config = dict(
    head_dim=32,
    positions='learned+rope',
    attn_scale=0.177,
    optimizer='laprop',
    beta2=0.98,
    batch_tokens=16384,
    train_tokens=96840000,
)
Each number is 200 + 20 x the weight over its row's rms, rounded and kept within 0 to 999. Layers, rows and columns count from 0. The size before them is the row's rms in percent of the matrix's.

# layer 5 attention output (transposed), 256x128, rms 0.129, rows 31,63,95,127,158-159,190-191,222-223,254-255, columns 0-63
107,199,208,200,218,181,222,170,193,168,201,209,190,196,238,195,195,167,176,213,163,215,249,193,214,208,201,179,192,190,195,161,201,196,185,175,193,209,197,247,214,201,173,177,170,219,166,220,198,195,206,195,216,195,203,175,193,194,183,204,223,205,177,151,202
110,198,217,221,188,176,202,202,236,205,173,181,212,201,205,209,213,216,248,190,173,216,204,199,184,209,200,227,192,201,225,234,237,175,210,206,198,194,209,216,207,164,160,222,184,182,208,254,176,207,232,211,183,197,205,210,187,187,208,193,181,208,184,224,206
100,179,225,189,188,189,204,194,166,206,181,198,212,186,191,239,203,184,255,184,214,195,212,174,142,229,171,217,210,221,232,183,200,174,197,208,183,204,183,222,189,226,183,177,196,179,167,175,174,231,234,227,189,142,222,198,202,203,208,184,192,193,189,209,205
098,190,233,212,180,199,238,223,225,169,194,197,212,235,184,189,193,180,181,173,221,205,223,201,164,210,195,209,176,192,211,214,218,213,219,211,182,234,193,188,218,140,160,178,189,216,209,183,181,211,198,202,194,218,157,178,206,218,208,182,191,211,205,237,219
094,194,221,219,218,230,201,223,186,218,220,199,214,195,205,182,241,174,178,196,214,219,225,207,173,169,174,187,171,180,217,202,245,235,213,184,201,193,222,243,212,193,193,204,212,240,227,189,197,177,218,194,184,168,199,177,197,191,224,199,176,213,216,220,192
116,226,200,227,206,256,226,187,216,210,226,177,212,196,188,183,209,197,225,202,240,198,188,151,203,205,192,192,203,195,198,208,199,180,171,232,232,237,198,241,162,197,191,209,192,227,186,198,184,207,210,201,195,186,208,216,205,197,164,176,160,195,194,181,163
103,219,204,194,197,175,223,212,166,200,185,194,223,232,227,232,218,191,225,202,183,217,211,197,186,199,198,188,173,195,252,194,192,175,183,195,186,228,209,213,222,186,187,209,190,176,221,198,225,223,203,221,229,173,181,170,207,169,196,207,233,202,221,187,217
099,169,206,184,185,219,182,190,244,225,173,209,203,168,214,199,213,220,243,170,194,207,268,197,199,189,242,238,209,171,221,220,188,202,207,196,185,172,196,232,224,191,188,178,214,192,194,239,190,228,222,221,178,215,201,169,197,187,197,191,187,200,192,226,197
085,178,211,217,211,203,223,175,182,170,199,215,217,192,210,206,195,208,190,204,188,185,165,157,172,202,176,211,184,181,165,228,197,201,210,209,218,189,224,162,197,174,224,214,219,177,205,195,218,238,208,192,161,242,191,210,234,209,244,178,206,168,207,236,188
104,180,221,214,194,225,213,207,193,192,226,156,214,240,208,222,201,240,235,175,200,237,225,190,229,194,184,235,207,177,191,191,197,221,207,168,244,227,171,210,214,185,194,203,203,228,183,208,192,223,209,207,183,204,169,184,206,203,207,210,205,188,218,232,239
088,210,212,190,212,178,199,174,193,176,222,214,194,188,213,184,198,192,180,169,260,176,214,215,195,226,211,200,180,204,182,204,229,191,224,194,192,189,182,216,189,195,216,222,181,250,220,195,200,186,183,165,215,212,178,207,202,188,219,200,198,221,191,204,172
085,228,204,188,208,181,225,214,187,216,201,235,191,200,231,166,210,186,228,221,211,190,234,223,252,172,231,206,172,184,192,151,198,202,211,183,191,174,193,246,209,174,238,241,183,201,206,235,201,185,186,170,224,205,206,184,203,196,208,198,176,229,194,169,210
# layer 5 attention value, 32x128, rms 0.0675, rows 31, columns 0-63
101,200,215,198,185,184,197,200,152,200,214,188,206,207,183,213,180,238,184,182,193,234,163,233,209,189,177,186,217,200,207,196,198,189,204,179,214,175,211,201,208,204,169,221,193,199,195,193,152,192,200,190,156,242,211,193,162,184,202,204,203,164,215,154,182
# layer 5 MLP up, 512x128, rms 0.134, rows 0-18, columns 0-63
013,224,213,175,188,178,212,205,198,185,224,212,184,216,193,193,168,194,195,217,223,180,193,231,154,201,159,197,212,202,216,223,194,224,181,195,208,206,215,202,230,229,184,162,201,203,178,211,190,213,181,192,213,236,226,211,189,194,202,205,198,218,220,215,184
018,209,181,172,166,187,188,206,225,162,217,231,202,238,184,222,200,198,210,228,209,181,174,223,221,184,201,178,159,212,198,235,240,212,188,198,185,202,235,196,196,181,191,178,236,205,204,178,186,189,204,234,208,224,214,195,185,214,239,193,198,174,204,206,176
013,195,193,202,225,211,195,264,194,172,185,174,198,207,199,176,174,202,191,228,201,183,186,217,219,203,156,189,161,215,203,208,196,219,205,220,208,198,212,185,205,174,210,194,198,200,200,181,205,213,208,190,205,210,175,201,174,208,216,185,179,200,227,210,189
127,222,192,195,194,197,221,223,199,178,205,189,142,196,198,202,167,181,212,184,161,215,186,201,177,201,173,179,209,158,185,193,202,227,193,162,216,188,225,194,207,211,226,234,191,192,202,244,183,236,223,189,196,179,194,183,185,185,198,231,204,199,227,205,191
019,216,234,199,181,189,201,260,205,194,201,181,188,184,201,165,193,221,215,217,230,183,191,211,206,192,196,206,198,216,218,227,236,204,196,198,205,200,194,180,221,230,211,169,198,218,221,203,190,206,159,169,172,204,204,202,195,179,186,197,198,214,215,230,158
133,180,184,173,174,188,200,225,229,170,214,220,198,205,220,200,202,222,199,172,211,191,189,181,202,159,189,213,235,178,214,225,197,232,199,221,205,197,211,185,208,196,219,246,211,206,185,210,169,206,193,170,176,190,177,169,204,208,187,204,199,223,175,215,201
017,180,190,213,201,209,213,244,199,220,192,116,218,218,191,182,234,199,207,210,177,185,203,194,212,185,197,207,206,190,225,177,228,174,205,201,191,231,195,182,194,226,188,227,187,243,233,214,178,227,179,244,238,207,179,195,210,196,218,209,207,182,198,226,183
013,185,189,229,212,186,178,199,186,197,206,233,197,133,195,175,197,212,226,211,210,209,192,181,205,206,203,207,213,187,178,174,206,210,207,248,174,187,219,166,160,187,212,206,235,195,209,212,174,205,199,262,181,192,217,231,212,176,199,203,189,179,184,214,222
131,229,197,189,169,219,203,228,215,174,211,186,178,203,181,227,187,215,181,167,177,193,217,214,191,208,205,177,189,209,184,211,189,222,159,176,234,190,225,169,209,219,175,187,206,199,169,224,177,194,205,196,189,223,179,209,180,210,208,197,214,198,230,201,190
129,239,192,179,158,216,210,202,213,202,211,159,201,175,178,213,170,161,217,170,204,182,185,235,198,171,196,185,219,203,183,210,192,219,219,208,197,169,202,176,196,213,226,204,205,198,212,221,217,211,231,167,197,228,202,169,220,177,199,195,181,202,216,192,196
014,198,183,193,200,176,175,236,178,206,190,247,204,177,189,233,213,195,194,209,174,197,176,234,229,183,215,197,202,184,160,180,250,239,208,221,182,196,232,213,159,171,207,190,208,195,197,223,201,171,196,182,167,207,203,189,211,211,236,194,208,179,176,190,220
127,210,192,188,212,212,195,205,204,209,184,172,187,223,212,199,196,192,194,220,197,181,221,229,224,164,182,207,200,192,194,217,192,182,228,198,224,192,215,181,182,230,198,202,196,196,198,193,210,202,182,205,173,196,189,194,231,203,188,205,179,199,184,209,186
015,191,168,198,206,194,193,168,208,223,217,264,202,192,202,220,154,209,170,174,221,222,194,191,170,227,185,190,203,171,167,215,251,195,212,182,187,177,228,190,223,176,221,173,211,197,198,196,220,205,242,207,214,217,184,204,180,227,219,196,202,197,221,209,224
018,223,185,222,192,194,202,215,194,213,214,239,183,181,196,181,186,222,178,187,192,239,196,191,221,228,234,228,227,170,178,216,248,162,238,179,211,165,182,172,207,213,226,174,203,199,186,217,233,205,173,180,179,189,207,216,210,203,217,205,182,204,180,205,239
010,205,132,192,166,184,204,146,200,217,213,175,191,192,204,194,244,203,199,203,193,185,218,220,261,210,213,223,211,192,199,215,212,206,201,219,206,208,181,186,223,234,206,189,208,201,228,194,153,199,209,233,181,197,208,203,177,214,177,210,206,191,203,238,166
123,212,224,153,193,205,232,207,202,197,163,202,204,236,196,206,190,182,171,192,187,195,183,182,189,178,216,209,202,156,172,205,213,196,202,205,214,195,221,189,197,232,217,202,215,189,205,231,211,229,195,231,192,190,215,208,202,187,158,238,200,215,237,225,205
011,212,181,207,208,181,195,247,198,190,215,185,205,200,171,209,199,213,202,211,195,234,182,232,257,189,227,205,214,190,158,213,230,223,223,197,230,208,175,198,240,198,218,195,215,189,196,187,223,216,146,223,165,222,216,197,202,195,244,213,185,228,148,223,207
137,178,186,188,167,225,205,227,225,200,201,177,188,236,201,212,198,198,199,170,204,202,180,179,214,194,208,216,215,210,210,201,202,180,162,172,226,204,241,167,195,201,184,226,183,175,186,210,182,207,198,204,208,215,192,185,193,212,208,201,211,186,225,202,200
131,211,197,179,175,186,214,204,204,186,186,156,205,213,190,172,189,178,212,187,199,219,220,195,206,199,241,196,189,186,215,198,191,252,168,201,220,215,219,203,227,195,240,202,180,197,205,224,208,200,229,198,170,191,240,185,184,181,231,220,231,172,221,182,207
# layer 5 MLP down (transposed), 512x128, rms 0.0927, rows 0-18, columns 0-63
008,217,183,186,221,220,194,233,202,184,199,170,228,225,179,190,210,203,206,196,200,183,173,194,187,161,211,230,186,201,172,222,162,192,206,236,184,193,179,200,204,206,206,189,198,158,239,192,183,189,213,236,187,186,186,181,213,201,237,239,200,204,200,179,203
010,193,229,212,223,219,185,210,194,258,194,213,197,223,201,172,191,212,190,174,189,212,205,177,175,217,200,214,175,166,224,185,147,179,218,218,219,194,172,218,217,194,170,223,180,184,223,189,205,189,189,194,217,171,167,176,200,189,203,219,232,233,182,198,201
009,218,198,180,180,205,213,209,177,185,215,182,243,221,185,212,219,186,197,180,208,189,183,206,178,171,190,213,195,209,173,209,215,198,208,209,194,195,177,185,202,222,197,186,169,159,204,214,170,189,218,237,185,206,234,192,180,200,259,208,225,207,199,172,195
132,168,200,223,167,213,166,206,217,218,199,230,221,175,202,216,229,240,190,221,198,211,201,212,204,154,213,190,226,227,197,204,175,210,175,222,196,189,164,153,207,201,194,165,199,198,219,195,182,221,178,196,205,210,178,234,165,178,234,224,203,185,236,166,193
010,198,217,178,229,222,222,200,203,182,194,172,242,215,191,202,203,208,202,214,185,171,200,164,193,181,174,199,179,199,167,214,178,189,224,203,197,219,205,202,198,204,229,203,221,170,217,201,179,227,203,222,192,183,193,199,172,198,247,230,210,195,210,157,225
131,189,197,192,216,193,192,189,175,215,199,187,256,209,187,198,201,203,202,195,197,178,208,227,258,221,192,201,189,202,204,176,177,185,193,193,163,193,188,232,217,185,209,180,189,203,203,204,221,176,231,203,209,213,186,227,178,229,178,201,234,183,168,162,189
010,203,177,223,196,190,195,212,206,186,247,204,199,158,215,199,188,207,192,210,187,205,186,197,222,215,213,161,204,166,203,210,210,201,184,193,191,176,214,181,188,179,201,178,213,165,168,176,209,208,182,156,221,183,219,238,200,212,194,191,175,218,205,217,180
007,204,246,208,200,205,170,179,191,184,229,178,188,203,201,222,205,198,180,216,227,204,210,232,223,144,166,180,216,230,219,178,157,209,209,171,193,223,197,182,184,219,216,230,185,235,183,213,210,217,195,202,205,199,178,210,191,188,176,203,188,212,202,184,197
128,195,166,203,223,203,178,164,180,199,219,197,208,175,220,211,190,202,202,230,185,186,183,221,206,283,205,203,235,197,201,145,207,206,195,178,222,239,206,197,201,189,186,192,195,215,179,198,188,195,181,209,213,207,170,233,205,223,197,192,200,192,195,207,216
126,202,218,209,200,224,211,204,205,236,225,209,211,228,180,194,230,195,220,180,201,198,209,158,182,199,196,178,181,189,177,184,166,186,186,203,216,183,205,234,186,209,174,187,203,200,206,182,214,147,179,246,196,197,215,196,198,206,216,216,231,197,194,231,220
010,181,247,211,204,205,186,165,205,229,217,198,156,188,193,207,207,210,193,199,208,210,223,207,189,205,191,201,210,215,245,183,133,203,179,189,216,211,188,191,214,212,173,207,167,201,197,189,226,213,225,171,200,198,195,187,204,147,192,217,213,209,227,219,176
124,198,208,209,166,171,200,185,180,183,227,217,199,205,194,186,177,210,205,223,191,198,174,206,189,215,183,207,183,184,187,218,190,195,215,184,208,218,184,198,200,186,160,166,201,222,132,165,237,170,205,209,197,224,224,204,214,221,188,187,183,174,167,182,216
009,203,219,219,207,190,187,228,198,211,205,201,196,195,208,172,222,175,197,172,223,197,216,209,206,167,191,209,191,203,200,192,134,203,202,212,192,209,181,203,219,181,188,217,192,185,214,180,187,164,221,227,175,212,198,200,206,208,181,223,225,196,214,191,213
011,178,219,190,199,203,176,202,217,190,195,208,195,214,208,189,231,183,208,221,220,205,216,205,200,160,178,194,187,278,194,185,137,211,191,208,173,255,205,203,199,205,221,222,221,220,216,196,189,235,207,217,171,206,186,204,196,186,195,208,202,202,191,202,205
006,185,238,222,205,218,229,209,165,204,206,235,189,209,203,205,158,210,203,189,201,182,170,228,195,207,194,192,222,206,226,193,179,215,226,194,180,219,200,206,191,186,228,202,190,183,187,199,212,229,181,230,194,179,185,224,216,153,226,203,193,223,195,192,223
124,204,188,228,175,202,208,195,203,191,222,202,189,206,219,201,189,224,223,211,218,216,147,215,222,188,137,190,203,219,221,218,174,214,209,221,202,203,171,217,212,220,186,209,151,238,211,206,192,187,207,191,185,206,200,211,221,238,214,202,193,184,177,169,224
007,193,224,187,205,197,191,176,197,185,233,194,213,197,207,192,214,191,208,169,221,188,204,200,165,199,187,222,220,284,188,189,206,201,194,207,192,238,226,213,191,224,194,215,221,205,200,204,165,224,214,229,186,191,228,209,214,208,210,210,211,209,197,194,214
134,207,166,229,223,196,180,213,217,175,259,176,237,170,233,231,193,193,192,180,243,169,189,190,206,194,201,184,192,213,224,180,283,187,166,196,222,182,227,171,211,205,186,224,203,208,225,189,210,212,205,183,209,186,180,168,189,184,219,180,209,179,201,185,213
127,213,251,231,196,196,198,214,225,196,203,197,172,181,195,189,207,185,166,167,238,196,198,194,212,206,195,199,187,245,174,207,194,173,192,216,191,209,195,230,160,177,172,194,198,175,232,208,213,175,189,227,190,183,166,237,211,168,217,213,182,248,203,203,215